{"num_hidden_layers": 24, "hidden_size": 128, "num_attention_heads": 4, "num_key_value_heads": 4, "head_dim": 32, "intermediate_size": 512, "vocab_size": 953, "hidden_act": "tanh_gelu", "norm": "layernorm", "norm_place": "pre", "norm_eps": 1e-06, "positions": "learned", "qk_norm": false, "attn_scale": 0.177, "bias": "all", "tie_word_embeddings": true, "parallel_block": false, "init": "normal", "init_std_qkv": 0.0442, "init_std_o": 0.00638, "init_std_up": 0.0442, "init_std_down": 0.00638, "optimizer": "soap_variant", "learning_rate": 0.00814, "beta1": 0.95, "beta2": 0.95, "weight_decay": 0.078, "lr_head": 0.00969, "warmup_steps": 200, "schedule": "wsd", "decay_fraction": 0.79, "decay_shape": "linear", "final_lr_fraction": 0.0, "batch_tokens": 65536, "max_seq_len": 512, "doc_mask": true, "train_tokens": 138900000, "max_steps": 2120, "dataset": "wikipedia_en"}
Each number is 128 + 32 x the weight over its row's rms, rounded and kept within 0 to 255. Layers, rows and columns count from 0. Numbers have three digits each. The size before them is the row's rms in percent of the matrix's.

# layer 11 MLP down (transposed), 512x128, rms 0.167, rows 250-260, columns 0-127
088:196152142180164140068166098151144093124143113150088157144090102146113084125079126104155134103121135123092128091098104149094113106114154160111158092126172075170139076124045167152190097121087185163140132170132153111158140139140161146124192137101158098106143121194042098108116115200112124135098115124103108084145160118107090127085133083121138090113034130145097122117141133162084090151118
090:187132128137103149124121128107152162147109136065109118154094118110150106118128119134145152134137107082164165091184102153105082061142190156136107132059124097161133107192114142116139095171115051107116058127135133154121069107162137088124161108128140204154179083105143106093167108143196179127117123172102110058144148107188134098107180092133099183098107187144129153129123162118134103172103
100:167141143137159154169139100111112139110186123075116123096122150179171116110109146071151138142165133167132096150216104165157168086151104140142120131131117134130110095145099089208118115211154041142104153141170164137091146158072136118078085128199124166148137214115187113126100127097124109152085099140098121093154179094128144116096124082099129166108153087092128157102136113122080130095129
101:096106142120075142157093159112125086104103134102166214130184114123084094136136207067121147080094142127153132121143100121177185111134057107128136171140184105101147079142117135125181103121131148077120146160070175097143126110147171153139166093152130110109151148153212114163102148100167123138133121108122110122154092119142132070098166173153172130112103100105144140093074172156205167144159
097:107138130118112131198141112079102134172148153071126146158105130140131138081188188078109102138142153086038159107121086152141157137113104097200079157123112152149121168100129165128160131141127132112124108140166116141117118120079177049083147167089072133076157146103069126167086152131151137083080124094127148156122163094107193077171152148164156102092116146176092098100120144108099145127178
088:101109199119074111122080128153065115089136088156126153059124149056093136156072082129129108190117127130066181120169139110105135125107118185103117109100145125154143154229180194145142125114156122098102131168119158154167193086145126124110138129116084145094123130137135096159136194094088106080070127137108071165111109096140104135142117125132157136206131162126123147113146119124152120149167
096:137084067115133109170129135139126119134102107121153093144169128137105078101114114140084086142130141159163165086167203199163131159083089086152105183150104111112128107182149073148107159123103085121108120190107077063073120113108106163100128101097135103111174141080151104130069141146144093122143132076099139117111162203224138145134147136141139149094120111151166188063119114168126122107119
094:115121148206139050145087100132102117111100094106072106139133191096099129091187080097164105096101109098097151148167151095144086155115166163109120128129119157221137120117103120105198119157062124153148150089136088105132153124121139212143130132128160143118128153143093120160135132129038114049143138145165114108129121097157144153191133096147153110145137164137192132165165169092127126168121
102:120180142121116144108068077141063105154129121149113116167081109175149128165145135151123175065086126198139090091198133157135117105129110150186140158108168129122120179185160090134146143103108121180116103121091092148148163120153147070117118131122170139167159119145126133109121135162222129162119121131119126137119136156161084100126113113140130162190086075051158186074122171084170108093094
090:146170129146136155163136155135162137169087152188127100134123150146165098090150086088125167143085156092131058105196087116069117118139103075102112144126139117105095102066097161160101130147172101131072116129095104113168130163077076126115096144156136100144103181092150147063178108141135065094155172120127156095110111151177199124134175102133100112125114176101066160151095169106081130133081
101:097105167104196126170148144098125155136147115147126150088123113114186063140191156112144159088101103136138186111112127087115094172140113070101185128162140104184115106157091109081145099125099109076130107115120117098115148133141157152149115062092108189114141103104165166163152083101164133117093096193136130056105109119144122145096070069119108090182158098098180080150098176147154124169089
# layer 11 MLP up, 512x128, rms 0.175, rows 251-261, columns 0-127
090:068101139152146142157131159145137099127140111076117177169114093088133153198144109096180165159190121114094135134122167112160141176186074064196135098108067108099077165129123076105118152062079114193129136169118152150103115119144130134128119111167117107084110124123088138118083085159113116139173106152149155184165132097171087163128164124124179125172075117154125132142149141118126102153208
101:050182122146082139098081127124099143103118142162128170114146131078115113126120184163059106113105137120117162142182144100126167067149134136120121060138086101155155142155140110101192100177087096131073151121145077093107159105139128133104159146040152131121086134114116116100137161137149106173186174084170160111133119107145149165128118107106113238118079161118176104136129116067137156127124
106:141152109056116110138115086101092122136137156097115166151080125183205205130137144133098096131096156159140090168148130135108126177119082146106123091092113148143148105113152111100126096132121144128087154099152183109083158096162123120102066131052083150173107085089085125185148108163088090157114120195144119141114173126109140082203131179150084160151121185130134111194122141116157124072119
097:138138113165176149115142157118149123162087142106104069135163113145034106156119132134143151170117152089160085192083119065151209089084093153128135118175119115143140149154123120112148126101149143117136081137132111031115111098077159123158086119101180075157145099143191140122110117139081134150145127156132148131175102088142080146105134100165105193172120096137153126058177076139095137110166
084:174168155156134116165107154093118140106123150081223122155102080130159175151149172084100148072137144117105192091155087124108176111145084121075141161119118081140125151128165104123180187101093146085155104118163128179108095062150111125147125085118179120135094189122085185112152146136160114124090172143152111130175140121106103155118168121118169143049138088128112133165138144064126131076096
092:160200089128127186136075116108095176152088068104137128169113159120174166148160129125085132125133168099119064106118082076176090133081126127084116182166103154087070209130106099117175098134117198100160080139100102129119110149092103146157126168101153089157152122162121107103155108089109078156090187155111083091178103107135139131156085147141122136145105146169115073156118132145103152147152
102:146092171059151097083137145111108187109232158160137128166132128063134124136097041136134138170129132139172157103119158105107129127139093096125094161158092201102110100114106117169128159140079137131099173131057072160094155159111097132131116117114124136091105144071142193096115101104146129139129112162126174117169130102129063121120118128104177118190190126088139142120085149104099173106092
099:157081139120112111161118097129099091120115152121176065122120139146104097085088122127059123130086137113107148152108129094151128127172163117094170091124146153151154176120187137118158134110112078216072129152188102137080074178145100127135129121146147149190124196101100144112089132127197084171070146139088118155123144136091114090129136124129199171113059156057142119104121103103158172109159
092:107188075104079133138168166179152115094199099064087155154100133102062145149083133099100124103141107164075128102156129129163105168109127095106157117106138138184152108053117099151106177103167123148130153123107159164154156091093081073192143128124065104161153143095148137147100107155127132198133107080108112123169181140176166154114102090079104155136102122174091128145097123108087151110101
107:167121153094087185126098172118127094125145075106084089104127115149184198119096120106110135108139157108161128117084152142085183094129125147118141112045134179161120163100180146086125104077138197160121135159131131146213155107135071150144093120094126077129145134156114154119132138061133133097100177076159089150144094135094142127213094157093082103123148175198148103147118112125117144128133
100:084139125178138157136095093090094138111145160044141107089152134096075113098162172105125142105106149085149166083136132070131141147094131120147152151191124165154137078122144151113179099104091115105122157150093086078163125110120108157155128098160116100139068141118111166120173184161116163066158071131108151119093119131208175146098103149094097194142092148123096119167146101110156190203138